From a checkpoint of a small transformer trained on Wikipedia: width 160, 11052 steps.
Each number is 128 + 32 x the weight over its row's rms, rounded and kept within 0 to 255. Layers, rows and columns count from 0. Numbers have three digits each. The size before them is the row's rms in percent of the matrix's.

# layer 3 MLP up, 640x160, rms 0.148, rows 529-572, columns 0-159
095:111140182152119059069157140150114081123146150142126141199145121129130113111165145134118134070077067128117120105111108163169080140217102184145138161170118150162143109195175161088195062094157156115131130106132108120103113153138127145146131150156133123206113128115110144118141151124151116179103153127111096038115080122156167133113155121140087113162135196131144098155102101137139174078111145112138049108108119154139165037100087126124144112054117125158150149157073084109141126135146118
095:133112135081168074150107163140161098157119065103112079116173124112209109152184122103118124131154123116126151066103106149131176114114123123114064174134142101138160124077130063088073130116107097195116174155110123148159161201106131138142156158137127132068148122137100074119153187145111146177101105167130117117163071129152108171104123144119112132189107158143115162105165154092164161153117118093102150172124098148155114185124157168098083138129133199131029147179130105113060133156109160
099:095136074111098123151155143065084144076120104158095170127155143159160109092151123132124147167123162079134154120141095176092181062125162137117132080128194145107113190116123150115139101108127092123083114123164109104097130061125140162138144084150108168196091143079154141202151110183112141173134112118110103143196086103121113165150124133122165132077141115155124142202104106182091135153070141118144042134120150077145155166135141178169102070133103086162137126082129068065120148133140141
091:172126069165116125110116110090075111094101068176124190136177103136136134118137108104157144097139147148236117116122072078069163095091128163110111131122103135168115078084122140109163109050133141150138155157171144130098197093139108155197115141114105162110091079182130168119130098151203105083097086135131132134133126140122114101162157156128113151147105131109142138157075063161067101155125140138099101113070115102192191179157153142162133070116134082112094111108137153126150142144141127
116:127122120080138152065140138124150070129098156115117166126112092131128137168139099098123096143114196167144148125098121156139164165115148147125143110142187119144186128148147062084166186051157068209131188149135164142116138174118192145147164111142106070124131136120118128100155122110151186155057119112142168079121077160110111115092155144113155136123189130158143097130090109153056107056095122115128114141118126137115118068173131123220064171110130098120142150126113088117117156072153162
109:078140146078171150158102108107184116080103176149089119104036145117087083096147107155202137113131162166104155107134113124117129178157166138172092139129106141084215097088156132085139106127091147128109172111092096096095142141087161195068137141116099131120060115126156153145126109113122208073161093139107115167115114153155141133125110131066170135122154112177163098141164143141163085172114108120185152119109182117110063161115110137074083131151101179146088133109168137160142114151156118
118:098116140150145124141152147102127092083111161160170195133183163132161085129104161103118161186163194119097109101077118165079127108077128126102100108134119117097163167183126110133085162133140073163096082149134202175076117161128097148157097110056150177127087081115146156182170080116186148111135121102106106156128154133049122124076092183128114142076134118133173116162124159122164173152131072121070123119122109152115112144092144166136154084139123101099115150060095173095142112088116085
096:118102104175148145120125148137133068140092153101114043132107104154152110121158110113152128122122144151114112102156130167073166123156225108150134160156123123129163163103127099072102061087094119142118130122150146104175148140079035117134091188119164082126135105170158118111113157110122209142137103169139133133129077121134099096080110106110121107108099080146119104131149109055157083133145107140144174088174107189103095086103117139034088145094138152171102161122159114163172169195144104
108:139203187118125151143157147125105158112063049155105136065105107160156140135084108137171150081131080173144207135094115080097123156140109145195121173129194130127204148146110112130153116140068074130119115124130102150132124139140197161116202169124129124159142107051108134162096171107147135173114082174106133157126133142142108126144146087118089187121116141154133178133138185153046117134152135086115118162071139084102145123169133090138123129126098117143141145152172153136107068132098095
109:077165156081128115074151110111129084113081167154153086164092114164136092025108146152143151088069082146141120119115140125085163116198128151071129183108114066065208155134123147109109116104145130124134117139093121047154162133106147164163128143138107120143170142105123203119127130098138108146143131119137112115152095126115105075105126125154084101092155130128134115161212152122148180133117141193142169042116121161117122128089103159188135120127103091095094109134054124107102166126086141
046:119075078081095123134119122090078112102085099084126135121080071048113120138095079098157090100118096135079098107102106120085098082117146109079085106121109110080142106113112077111124096089085096097081076097082080082094065100063113098120113100124099130101080119138067099121109119075069156101127077135089149104145115123130125134130144086138101114104119092094133105097112086132085113117121081132091121067120110173112091094105078106091101082107084127079096109099111088112117081151068126
113:176101169129178096148149121136174139149160103135138105153141097116081123126072129157093086146177076104157116120170125171087164096151220169143171138100124128112184135124147054091099105153134140123135137092161149161115065137126149119150115130118110106091095084144136149101093089143137191133106073123146123142136121121128186142164102070163139118132078141105136072115106165105136062113182170079076184155096108109155179112110211161179081100088123173127149172122139182164084104124140116
035:133120135092165123119124168171136147127082164124109155161086153099143083205129023111145113121174138138097160107177144158105162109094124144118115120161064194136155138088149134112121089150087110151164115147070143091066100092156106138154125100095149116119169152121078055165168101110176156079056082130131078139129128138084151105133165139103106138089149151168115136125146142093156102097138144122142123128127139094104103038162158163082133093133107139042102145059143100156170123099133084
131:144141188130079130156187100082173089182122212154159143132153115137089098142095172112184097110131177152103123129113153121102151155116149152122078084145169121126166103157129136199115162131151140136095112192135169190129137096107151121140087117174147137107156129124149115166179142107151106138106137147111126147152156160114154111020088124066098122096080110154133177205111140141132126145164167158119069155095082147118094141145194115176110156096126109162143110115159127085103126141032107
050:105124111116173106060115162107089092118116120095059137103149162173115123106175102176137118131101130115151075063140106166170081092078109114075091103130159139099152152101162143110093091114066119174093118173084088135089139113103140150127097122148156129132123112127115165074097167151128076124172123115138132099163171123214172107089107066105089069109101112088132123092123133124110113129169162154162189127077132105109120133126158106110143119180110163039095130127134140124197081111048148
098:095128156095112118083156087090136096078106117113090144127160115149103096105076086144092134118152086120118190163154114118140157086176125106156100095109108148079176109184122137117142094119114071101152106110164142110124129105139193127103171130115126128137138135144101198140225156100147160142065105097124144135099146139151159238160096149143108113199150088115151165141108170165180106160129142087052139138079080109120120108136111182133132122093116091161160113142208187172121131104100158
108:147112132122076095184084098171129061144179133150112145137137146135127155168128117081126205123144053094089090145142123123161077105146123168160085108098093115080142124147155151101071171110163122136161110158141121094151167153112114122105177093109111085112117133107105222128122157066111155183179142179141149167094131143107126094096128129119067081129112100152136149170133104117150079117112122168106119108113077103091107137113211154140091107112112090137095118126205163096116045116066115
108:158143134105131132147149122185123153110102066164090093067066052145173132167165073130130108141158157199103164098111117095107148140105133127133099158169097123148171135155084142104139101103068151195178140122154149091128184140139145132154154107124153107097151128147095132136162159132134134105081146087147166101189087173093129131183101097085160104091076099106134140146151164180129122136123104131165221114137109158111128152193121113116137115140143161146140168187166174170088130196141052
101:139179160163129097107151208094091069143147161111113178158144050110127120128134123151111131085072125116165147115102104131148144104122117158133107154105164105078090189149102122142180108092160129137105078145092139086116100158114124173151133118177081095150095116123093162139134147100153158140139143163086133108125157134158172124092112125105124093086138060092153110140092073139095152099144198061082149114180124120086163112157164152146147081087067032120121194151096099052123146144144119
130:145163113086158070157145116143099155138180146122047137194139107177114167145070123126158107170135120106155129135107161142126228126104121072147159192072147126102126164073148125129076160189184068109136118075146135085112163113194109129119121137165122117137107111119126146175147137109145141112138105142159135148127123162172130134178064116090192147172103124144119147170121153207150155144190190083162174147112103157174103130115077119124088188113092127134162097112144141166128138122139128
113:127113088147054173156081137100087097128152108157117102147134172109157147115116126182142088083135147124058162100148140108148105099136155092137075175120140145108172155095190177117203145121115158143099138185110122122156054160120154138149129090120093134087138157196140150179148141112092164177140128117133074107142167146113084135110131181112108128106111125116094131141110154186149118185098155143091093089102112167157194140184097201101064129127167142090102128152090099097075159192152109
103:129112133170133115156152174161150067146106133134112169142108180105141111083086159090189120126111121152160155119135135092094155090166157158133187082132133140165169116137155108072106097153155143090149080155186157123153094103155142178151147162079139108080090174155129157128067107105085169170190100146111106141182094108166170107102157133140186142087068138130136070088120096088158140093137132192099131180111102195138136095118133131199092131174127108117095069128109125130133114120069196
056:192143159124132140089147113139093138149171099112163083111119126159156175146154115081128167151121158145139134081121115152106078176115135112080074090103144154125100136197131117121113138120163144117133164157097139167106092073131180102122129087141164085054105094172129152127141119097085079146082138078125140111109103120104214127149121165134166107118197149051128126162146096143143141146098181144133136145173168159233091087108096153130171111151172089057069061130119160128159122134128123
092:152125077147096090151142068162134130146136133098135111149134169088213112149129126108164158110162085105189119145085129023128134117129161101106201150093167138144189142091208109158114123126171092134114127079169125089110164133131112192117182129085172138086141132137137215129089113160123132120138137161116095092093108123136121044160121108182146158111149169099133145122147131086138136111118145126135161086130114161092175070092142158098091097111134110056099088140188124161149098125153125
107:155055156079154120109174141146111117150109116167127113167142150119117135087039122131114127194131091122143100139145140116120087114196153107103211147175089132115126192124120105207155125123160117106115153111126133093103135125082153200140098098103083122131093118139144154118123099148107190076095160193107119143144100110142113127111133095165149159080116144171071131175169093120136155128096112154120099109090132123078147111067171117152080106120131164069108057069066133157120098123180182
052:092090089137121091145071082105105074081089109135148108128096135104114157163134125141109118088081079153129087152104100113085138071081142153149101091144077140084160151070127056092110120100142058202158118182091110108095099173110122115113114131081114119085094125153163168146116092159084132066117093112161069125162151123114159089125128139176116067123104150105124166119128104130147129150130171126182121132151067176148091166049091112116108166154100121107076102103145143083091090091115083
034:116073097141124114126159121058073116091088062114105105091081088074093114123093064088161086135112091121101113123090138120114138086134133133105048097129140120109141104122120117108124138095095088123106104134088070099109081111076109113105149152102099123158051117138061087131057151134116079063178103117106082107152109135068130156176141064117072077099121102095142130129086127118102087107112086138098106101096115103105124121138097137089137052081125112076099115133121104122106083149068115
133:159120185112142079101101144074111087111134180097153101102153124170094132150142081130160149101128142097173113158121128142176095181149144120088171095135131167159116136124129101104105087158128112149133200136054157102140154129064149143177140230136100111155141157130135127106180154073058128151128138116175134164144106096153143184144133133096139105119099118132061161112150088155123134108086161171129087070106066126135106108039159096118047133118167088089082113170104099138106147140133095
094:154072137088148105144120189136127129143126129135114121104131139163125161132146132084146047145147136142166141146103086129159180151086134171113179096038102105109139138146136148195144183107160129131113161143108067165097056120149139082193145149136106102168104109126114075152115145114143159090113116110154092155137114138103166115156118145084175049107130080123126168136078114138144181120133144071113166166152069133129196070170122103099072170089158159088096083052102122158094131125129096
086:072166139129058117147114160157135130161124129144103133120121150108126129108093075089204115084130136106076116135120116113118165091106110155121096127115115135085144059097107099147053052145084138144113073124137130066147149119141177146151143138146031131190069116076099141149092135115095150057091096173125107168154177131140139129191071086043111126141103183127097124142133125099147145138142144101095149128085120105099162102142103096126121097092124136154126187123194057135128139159132148
098:136092143131115130136174095173101097078151110088115144088156146136134090127082051156052121112129159117129144171140155119159156155178170151101084101134103153105163123178097089088127130153087090220142110186101055099149089125121139154150091148153132165129097063139147129145138129160153118188171165079151125135134148111200138118181112134107108091113155091035138154120174138085113143134133140101133166106117161153133083111049118111188139129159094123083168107161135148170152112119079106
113:138138115099117143084140136190130096140149122191105176115158124107160153156149132087173117191100184111125108128043091164154147120092134178132188118149159145094124117130159075148107141061108090131115121141127156120102143127126112108171080131123108109088058085179147114142098065132132136163058076180097146133134129146115076112081135129138160161137117121155126204167129142143088152081182181117120155151104052164073105145149112176148192138095158117154088213119140159144129156136134132
067:110043096111087131153139164128086173072158125142153155115137090125084143096095148121120067114155167107175129170080132096118092129088158103133132111088189145148110144153100059111087105153176052147127064155125116104051126120146084150112168160102119087135046114089083100177138140124125128112093130134129158135084171127164184138167109103163183124156148123084167099163156142167086105146057154073133157116114129089111136104138125122141076112062124083076143118103151144087158129155133134
048:145058139121135095071134131138116154144110083154158156127141108111155125162110133117045120150148075060091121121171124146137090151125101151116104145131098198106146157138161120122200127106127079161111123118126109124075193106083096112139175096098124126101118098147091120113108077149154143091075140166111101122133060074138136131142138094165140188116127137110144132153113086169130160150070167038153139061113147109085138104134147160093110137108148052074122150044191173144120083154157134
038:150124153107142143119124135110099118103076092099130190112105112062142088153109013124150114104113074131092157088123089098128103123132102131047072112106117099136142107154060129129150148057094090091070122138099051047089089080124120143104140095110101177119087128087074115109096112117094157069148112110115098121124106133109126148135106095132087097077118102089098134140137077155141096101139093129111133069142167099107083084178125122113122105130117098054110125094115131109112081118071120
091:127170113126144145127117139127088098126079134120107120131085109071150107193113121115143109167109110162159065116115142106130121106193133126068084124166084139106169179070152118154136107085164165084132165123072150140207093138103102147095138180121167199144127207079108102108152135163081135077104183167158108078195152095084140106110144139174110100085148172149132135159157102103092090162130140149131164104142158090160130115124171154139094099124058042109144101148123093095117138151164137
089:094131068059147176104124130137159112119146098124110144102138154141167111106117116174079093190075097206150118087136112103097132084135172174143106090088199154184104050151123107108136100086098115102110156161072136105164141040086171147162137157152115113131128131111086164097177177129136175121126081076110100108128106089161126064096110090163122127123139088172146123155138133168118086145151120149072138166190120120129131158152098103182109159102096103117117106125134140144172107127067077
070:092154183122172111142140100108051101152170103176134176131128068060147127167095109128175182115099153101127134083170111126072062052160178162144115126125131109132139063149101162149183163124124175147164148118159079127156114129104112077153111151159139134120143080123085129106062162140099215104070166151153102125147095140123120161101169129149101128092141108165082079107114141097153155049161086142165134119096090100150125110122186127148108148130117126135096152098101155097099158118167091
108:125152142126123122106094129124103087148108097064075147167075129134143144150164086091101095175109114084131172112190082154091117144153096192162094122129133091100163124143121139084115098115146109109157153101056142132112192125115112158199112145127134175106072129147119112108062165108126117168067093127153107125095136143151113156131146108135135164085145153132067097180168175084100109130110100120086096184108129095112169037172149119064072109157199169156154103102110127110091147164159096
116:121110160117144178085100166062127090156115214122098197193093124119189098213138109166161133105078161164097101097094131101157105161118129174125120098124112115115092092142102145153078130095150177116169087192107120155145127126097124175111141150101137145192143117116190080133088154167100118133054161176133125065202122093145123132085116142147135126077135155124098160066103135096159124131134087157129144155107138100131127087128062150152139132150178083146152179120128099111141154098118122
116:147149109065176123123128131121177170126114148160082148174124099120165099101055123154133203151143147138162131074119091132137135098160101126145094123113118183136100152102114140120090102162149151094035175121112081108081131107137140118062174158076055121105143104125119174039220116149161081106170140146154092103140146107149060122161096108145101180134163137122124113196150099143181093147081133136113162092124126099139096109092183113108156153123153058122110122133110091149112117127134151
036:163169106132121140141166129090121110143092112141118145123088105095154099215137115139139144077170106116115142090095121085118115081150119143101037117172128141084112118087078126094125164091093111126131091121113132096097053061143115140146095101109138080138157141077049092121106114148131172046118110155152133148153148139163143146075114127171104104071153094141080127132125136109130088108135079155137176126109118062112080130175122132067128087092104137042082109078113091104085084085092131
093:149093129105203120154178148118158098144129136081083170126120115175101112122052075161121102119113137179111201150123133095099104136144171137089093121100154143140125130126123098118126127187138082107201121179129127128094102107101114182109141168100158147139126112088079100120159106133149180150082108149144149108146082196104142137151148075122147085140103166172118151157148127150156103132112163111092159105109129181111111086152182111151102154198124194128129058133090083090100038125118048
047:152101103113093177119161108153129125119120049135115182153124134200124114151154145135107138150127099130089107148185162150095154095105153180091155138144110140074149183141096058033132123108106140142156074110081110110061137120148137105083078106148084113078165133082103125117085081141104134088124110154178152071142155113147149142154192135200149137109148133117123119116123110143106148154103090136157126114111099083120104125070082121142097117107166128091102150024087144122091066192132151
# layer 3 MLP down (transposed), 640x160, rms 0.159, rows 529-572, columns 0-159
087:112111152100170165110104105117123207120115131148137098149084167102158126098110088146135106130183175119163165168148124138065133127124139085109103140120144075076154160090163088110094149157170126105137099148133156148119121100164118174111099132099148141188115171130111130117129156085189123061091142088132157171161180124117106110140138135153064120126108061073123114108151116193065055142127095147153163067111111119147193215166160132090124127147091136082092146091181153122070161159137090
094:151174080184159149160113155149078157085117135155171132087135113137124129075136141129125044144125121116139148093132205117125120129116107146166136083142083125115087151156144088090159117144128177154165131171150117156151143123158122082083090105073087124190156143121177092143198149128135103087129149105107095127095137104164095114166106101130143124095200078161058109130106118207127086126134174098095138082165139085082164066203108113154138100084123111137132157088141109142184187166109122
102:077115119142101171137130067125205072163142103144113095161094119094104123123148121180137164145130139176109130110164146143143157092172067148144153111127163130146169137108150140126108103165095075151158120061147105119159196152169110123083119128108099126154156078090091124154049114072147136101146136062125071165102141159087170130112118106125171150152114126124179132133163139072171133128103112169110160170141103134175122185124146059112086087100191123184164188052121148107127138097102166
083:156081067101104125155105158167111088199123151115116141076116134167110133130123122133136166087114080164162172153104115192145189132098118151143178078151136190099089152106124111159149074126137080166094125116074122149067154114103135076106135129106161106172134111171138125162127099136081148171120061118131126082111128143140064158174070144107150150069148111110163157069141163094145190146101099127107130102112182078140160112152110159183117177134077125116160165171135088110074083173151149
121:161127160104109108107184107179104082080085099116089150139108163091142110134088157101123157148122155093135128138072127113158111095110182125164104187094103117140134154113124158194154068130144117161115088121105147096118129159111191116114071130112131189128155114151131127143133145157087122174158153156124078126186125110152072142141091109154236084130090091069130090101103162121097082197166176141131119111216168121106128122100150160103210102161089106087150084119104139171131145112106140
098:138148204131157121114102174126123119179084097069139151132093187175117122101127092131090121153085074081148105094147148078176148171135126144157139112127163148122124192202147180102132144091149147124144114140147143132114141136130089108061101122126122065147105153142171203093130172137140087141122156105139151131173143145082169135137166108095100116109160145159140062122082139103085157011154109089112088088108058113100180132148129174159149115106068114162170130168134153113111132140117093
116:058103123175137129155159112138128128116136128131134071126104105095110129139135107129157040124076147188113142126134127064087139123124110130128184141117131095170130121116110164083159139101098134161121156111145074156110125120060152126094153125081097127159178158138147129147065091152131158161133155141070133103106094075118058154231130125172154123130118130098088127106173188070144112158129126070133185093135136139127140112077135126131159158168183163120141172187126096118122151165073228
093:107161143129137120159192149086062161166127173146146088113114063173147148095090090122175104171157131147094139063097068134094123083169168220137114083106113127093172183125149174111139143098147141144099104073180143132162140111156094189146138140167144090176090074170074103100128159098095135123096106141146159150097121124141161093060082129121127108118145182138147163150134106087097113146163134167117114124161074108123084153128108184130128048167085110104140146102151132149107153158146158
109:178119108090124181098122154145072101128078115084142098161096080099116130093158130170148109141156168144121094114129165109102104129096133068176174157161100128188141149110176129108089136148098129146200155094167104113106155109138142135073123100155183137074105070150093097169173174156200100147155169187091172091149165154141128146134128133079079137108126089136161130105110107172085122084095123082132147043103089156099182105107153116105125144143120175150087130116109180195114162090127111
121:157118148100117106123058151113136119146147143147124182152158119119135079136115147149133104120090132148119066110077183112151116186127122103119170144177137102128104116153177084169138169119102078150112109193085145073146142153095157165130184119149128109091111114110111111173179098106131128119150136077153124085129149139165161140119192158143057122104097122099100122170134039149104158178121126170130156162050121027058137108102146180128115135113133136132172132101122160178109106052117189
037:140101141085134174180153137114070112120127136098150189120085116065143125170095108090161089092124103163157098110125122166097128111165179127091087164186140114120178138110162090139120107109115095111130096116082119120073058117090158149172102155121104144116080133198091140172120142129104181147121070154128162119176127150181161206211088116190134142138144073151159134108124137162127133137132072140127154105149096190129110095158122112120110087121111126058092137101150129162163088206100158
124:107109114138134169197110131088108187178111106031110122148150163113141084127108149122100072157146103101113124144114144168171083130110079093125134121132168144098118113172138152102192196133190124088160133155119153136152109101110123150157145071126143174106132084169137176124189108093076123085117177167097166122093071176161111141126140113128125119079195127087216130176109126098090137133126097142133113093155149126109083099107133129100086152119208117098106182094126101088168165162124106
033:112127163096136139117140129165151164104115162138144188155126116122141118218125065123154146128133113109162161139149129155100120159099110106094091095117092171128103147092171170088095126200096104122170137143104100119118131116178123118149083118113133149106189138154081110149198091192166134135093097141157113162095113139124165152135136184123137075103151145169096112073163112090156117128133141086197108152102105081070101065166197168041136124108154092060066115114130157171150077129108099
129:130176063064110136112189111157097157112092112148137112147179128131182086155116116134155122115107145145093127208109180209179199127099156164143127169119130115146111148095122166094072133156091093137115116150097155094150162101068143095088116159171119159094148160117091107163098120133135146093123133154153168105116132112073100145235112131125124138112126110141151127103100099112126109149169169050088091053123120145101166120153107171202123129154079141050105120169119146118148106120139122
047:120116093140167121177135122129109111023116209133077158169175117158176131160200092156122131073132160126126121093086117148157109183156100122085116130152149112132115162063149112110039132136150137176122098129132116127088131147127144132198096139144120157154146101120121157067106157151127105138119145122152096120164136102212115147138101093136061089099087091135098135099140107132118115132200116125167205162094130127150152094156138172080142103126136109023138132123152164128129110142070140
108:114157146116115114182170174177120157102078087110082101084115134144145118143093180092126121124143160068175142095108108153148154109181180158083070114157112095131140076149164162108105154108151079121089090120084111118119129144094095153171094149143168085119152155150151111134130104072155134147094128109149096060132188142105110138145137182127118125129106131129150158133155144152151121128123117116147110054133134177197115124110123101219125190081087187081198042106127163108126186159121102
106:132115124186181091087106122075074108107127115104102107119119087105151096102101070096172132187155147139132128146143163106150142096066111135099140109105104125180173142094138127116149113131149138114130153142106131117135126129104148090135150140118085200147149136215159164128067091153066094096098142128123125118134149156163118118146091120145107124104175158106167148168146074086158142172145158077093158185202199126167160090145118079148135169055195097124156139121101022112125119100137154
102:093092148121158069163090096138107108167072124116167161172093188141143090132098134132145111113131137047126098154155117165157094122139168131133115133146123138121102142072122134163166198110156090116099159174099127143134033165185112171148092163121138082130107127134160099082146161159111113082198148131104052161071191119131105133090155150200060191127169160121158119100093108188097187132090117123099087155151137145156110117109125088101110156121151158112122136117103107100154173141136103
099:142104048130122169146126128099141188155190080095084062104129188134125099095155142111170117159118140116133106109146133100162067177163136141150106116137166185136131075137161108109140149149107082125170140077124137152111187133082165160133128098177141150136139134138118170105119116106117129175124092094157148121109135109144130156065112163108144150092120147150114158119177150133116118162151027202067194188085139102077122087115175152095165025102102125142131119097149135145124117125076133
117:141100120129136153153112077138098120112138127176161119129053136152177140125140130095095166128116095133114147137166130105106098141088160170141120137121111131160178106146101121172190147092142116151131187148093175167114027163146133099138171151089105140154147108109131089116089171202170110144122102102196122131162150057080099118118134166191128087099199153075086160117093165111130115085102049167131143116120125141131172141143144114109135117168197121065107123091097056094134077158127137
116:119091065122090131154141184048141067133137148107136132136121105117188132118121179136127095126137078064127099140175100104130133143085126154150142150099092165139093133146078131126176153121102208101080114106171150110137138080133126082162139061195167108136134161106110202164101190171106102102117169107179158127135143124048137143123137184135143159100136204076104147164090154147133087143149097154106157137199131137151090104096100153120156151153162083092106126121149120125142122132058103
113:141083136154173135162086110108149102136139127092110137124132140133143077121123089122146103147106114142107088112158088153222129126089122178118120126112121141089142109135173115064104080115159095125140115197088124172140155149059088178080191137080073132120089133123172113129079142086092122157130107152093095142149149128168157121097107119158137104169123174090113118111134131071179099138127139139161113172140138207140170072166107141185067177063127162154129208153176134070151154173111153
057:129180127101144120088138070123132089096149136099182131115151151160199113137072104075115111179147076180133153130077136159073117146129081084129066131180104133157111206145137098156108156166156138153168117155119109079117137094122137122107152105182150137114138099203088219157129158122118052074105150117102163030144147153122141142106123150091122099114164166106120122122138193084143153107154104081101124140167162138161126161160118144107119103123129129091061096143106158190097118122133141
102:149108113128162127118120147167120212182098109174121113094132115119134140131054157127140125141132128166164126149133115097112100139126127131142152117102065097152090129096139131139076164175139161164139103168133126090141183163120209099155127138128119109135067152081112164127138119125101152107147141181163142122131118137079091187094135118204094150141136137128138177109066097064140131124114129099139140128114201102083209052111119094114116187103131162136101125061213068109147077150075085
112:118129086105140167112134164148132113114150081098169165129126117196127150159151118128100061103112099133144137116154126113143163181109103108118096131146117145135129077161079114069166113136109105150146106125147124150125165067155139047182090112202124091130166158123161139122118196162117186125161112053127112074153107132132116125058090149151104126146121103143124156113158181206068131091146093116063173058121091135178159129148080084073162143164117144154123180173092139098100155141117171
050:099073087105167151135072070131147091118128099159175169128112143113130160181122134110104100102122112135108059143109175162074127137108126165129094119149114144103150174120113029126140156092195090202166140140127112127126108186128118184096115163054095112133104113188150107147113159164124114128118097122145107132149134152123184093150113172152121094139124162133127171114165131152096145180146097135153172151168095164181103113067123064119061157203133087106095106144167141086110060136141122
033:156076159133163173181196126074062127098127100123123131102099125096145120171097093063171113128092101155154134125107113167138136112153140138134089143160163134151165181136120113131125137116122104129147110172090113122079075147103160130169137184112110155163056110187097125164091154175156083101174098135170087101168116160120143189220075109142088087123129088135136141146126158144129099100125102155107155137111102096140151102185127124096123058086159092063087135126172178127160102185082144
137:102093188165096115148143118139133073141133133081124118156102148133111111150133074089107144122128088128152146149140136168114109077180123108154137084145140120096069109070150199155182067121106091165128136138147092095070110137130135106133168143136167157108151108143135098207119105190101132136166148128041162058139111096154087161157121131120151080133191132115119167091124129128158145085102121119165144093162205079179077141100125146150220097171156116130107121114117114123111083211114113
096:153100105130126143083100070130159139092095118156052187106135107100149112098172102064114129071110205154138104139105136100139116107095133116084125133108117116150186138151116032087131170189120149118129106143130202111185150080089124075127150149141115107114094213133161149205111118162132122123175164101138168127120104156127109112113136081060128146181142078176150093121131199168111086135143147151150156127074169137168104134125151081139120153136114128068149125103090150165141131152160132
076:098197098098162131136082112162081110145173130118152135173152134106198192117148107165115084136106176097124112148143150095123076108084151096103157140142077122133067131149114133103163105108101141094153150124215172160166127172123098131093105114116120080145113144059082087136079138074116174070185116179137133138142201167124110136114134112123060073139141149162111193108162073101087113142150086145163137139129138135112155100153126126126124125109065144187108169137111066132148112187158155
101:131124089102068083127129125171114160156132067137080129139142100115130080142103138131130093180169116113170084069112166101100130095171091113107135085108116143131081142144095149181165046117183087104138169128107090096148150134138098155131143122143105182101116141172050139106168151138146138163096144112066113115138106124146127146112133167199163137114101155197104166082098186116162193143119136177139117175079103151130134106139204097112182122136092138117145168095109143126134221093115082
119:150130213149188104180102129100187057124087181102156119179120142137153147075129124074116136081118150118110125058132139097085156103158098120159154105133110169156099105125094061120124110105123109136152091101173124107079195079093114140103162157138118171145208152167114153159120104098112081136127164142110099142107187167115106142216112120099109134152178152116181092100105086150139092173160147077110152099099190085152184125098156119144087125134157126083120154127094134117102142127097134
063:087108116081167120134083124123125119101148102113109123117130192155087171163114090161108107098135097101160203168133144159102148122128152076190128123144114162109075186115138100153099104154160119171215112137122151095126082106105098096181173136054095121160100170096113098122192143102149110117143138093167160166117161126169112149148136131139083134214147084112171114134167082128060115114081119117123134140084142076156149145140096145105122083106148076068135069147142161138182154157126194
043:154086180101129116086147124148100161144113110130103185176139158141124106165147125088056127141144116136116132138170162133118077171147099130104091100153120191123136126148133160108170091133174125164141119104156119125116152089107093139158175114104087120092112096126085131119138064147160129112109154179181117140117073104089156078104154131143131195125164124068108161188169090142093175153068149052148133064146138113089166118130150223074096146119128047094140155104181169153140075146151121
037:171135205101196177177135144117103128107111128123152223106134134085176108193092068116159148122113099142129191118129087130127110137143130156059097154119149109171159156160068134155147157096119098110075155168095087114083084097159163160171130155122095200113095152129098152127128117162115144112114117119151088121134112149156134163176081124150086112092158113103133160138146117178152090110158097101106164082140162084120115065210138118115121118106130113057070126081138150101149102155076136
092:132128181148131162198105176146094112139144176156092174102165132127137118137091112107121085084068147114177094096103145133119151061194162133145075114173157093128156124120123157118187134129130147089079140099075166111120073086109227070145119128077152173169130148131113095117142120154110139099135121119143129126138093148093138151196108184199118103113115140124061163136129085125095056110132163142090159050160130113098138126089160087177132160118146113063111155133139145102121148165132150
100:137107139137154170123105131117057130134097125132173113108133119171143126149169143051061099161187142097127136155077142147108114111170151141110107178129124152122064107176083113200113096147056161160152098109129096130114157191162120101110100069113170121114129166186137144111105165144112143161130145143095091180143107129084038132098153116165180150140153193117068111109151093107111117159152144132158132124139096134210119133135057082103133111168149111085163144042122124128109181124127123
074:139121143080100148161160147147143118117162081155133164135076096145123052170141153167156193137132077050175134087142137127076139083104139081085155146087149107147137081148151144117074208129109162103135188148173106129096164123138164144132155163146092125088152061159101143142112125119119141110083121173044115145104067144139129160148152179149126195094111110145089134135136128158110146124081067131132141173113126120139172131158130090136062114082118099107114152142086158174104195078163115
104:163064088115084173144140141103125136104092112128136084090158091144114084100094165159145129094172127137122106136077148168148124118124122094080181111131125177077087125138109092187120162134112130129062115149146134134193072187153174097106146105095092104137224101126147114150169112168131111113183158154115138123178150113171136125096147143086162082155130046134142133111086084153143134061187110185149141086094146126147109176135108099212134133081161119111145168115156070154160131107141130
119:160118099131096109044115146091109082112113179120156100189067145096148191073166137149133121140150095088119160094124114075041139117139174103148155159169143144144156153125083160132164106118136128137107128115139167139143095204062130139120181135119148102099160093138117144099163066099137091120110154146144108102103160133127182125155120044124079091142168136120179161068143076112083106203120092154118128147173146178135144197105117137107074152165141199140121155116124106119140126112152122
121:101055171123132094135084121110096132107158160145102181140133168056189145175128150153120179132130143141073084185106124158158107101205104169135155108129147087157138112109166169162141156110117118108148150156110102102138121182109130172103130172123076143139133094086120160144131082171134081105122065155104182097139150115176112117120164146013161092147136108080177134134178115138134158116144097067134139138127053151102116088105149139156130095167153109172185115157112081105101084102116128
035:165179134099146160176188141084143101137125129152109153108113133110149087226115134140169182085137111114142175138104122093128113110163127150108068161186142127112126135076085145100127150097114152138130123149092169133112059055168130152194103123119138083124142133126092102139129120160147164061118129156168147177181130157191151160118090143177112120076183084177112129149130149131141073116125065134127142138130101051125091119174161152075141101099137136037095134073126115081119109134114154
101:109097132107152106131175172119121173081169124163121149141064159081140120156128122153131109042121136096094132155129189189132121117150176051178128098137116095132147123093094154072154079150166136116150108124120132124125115179120107160061127131157113105161152100136095093100093158098129135126142157090143200127072124165180146115171118103119160117119181152089152157132201133098098153139143155159105085159127141082102141118060140113156106128075166089164143052136081136198151117169056135
042:160086114055108202105144138158144142114121112141132163115168117177116143172134141125140161131142110116136094156154115163075173122136143161087163156185112127050167191137107056069103127100145106165109130111093147137072137099159142115112073073124090156093197090120141109152129100140136161071111090154172105102169152123160139156152144157182163146139173157123158144046130083126125160114113096097144140126135087096165048098092106120170136109107160118079122152071085168176112091140161144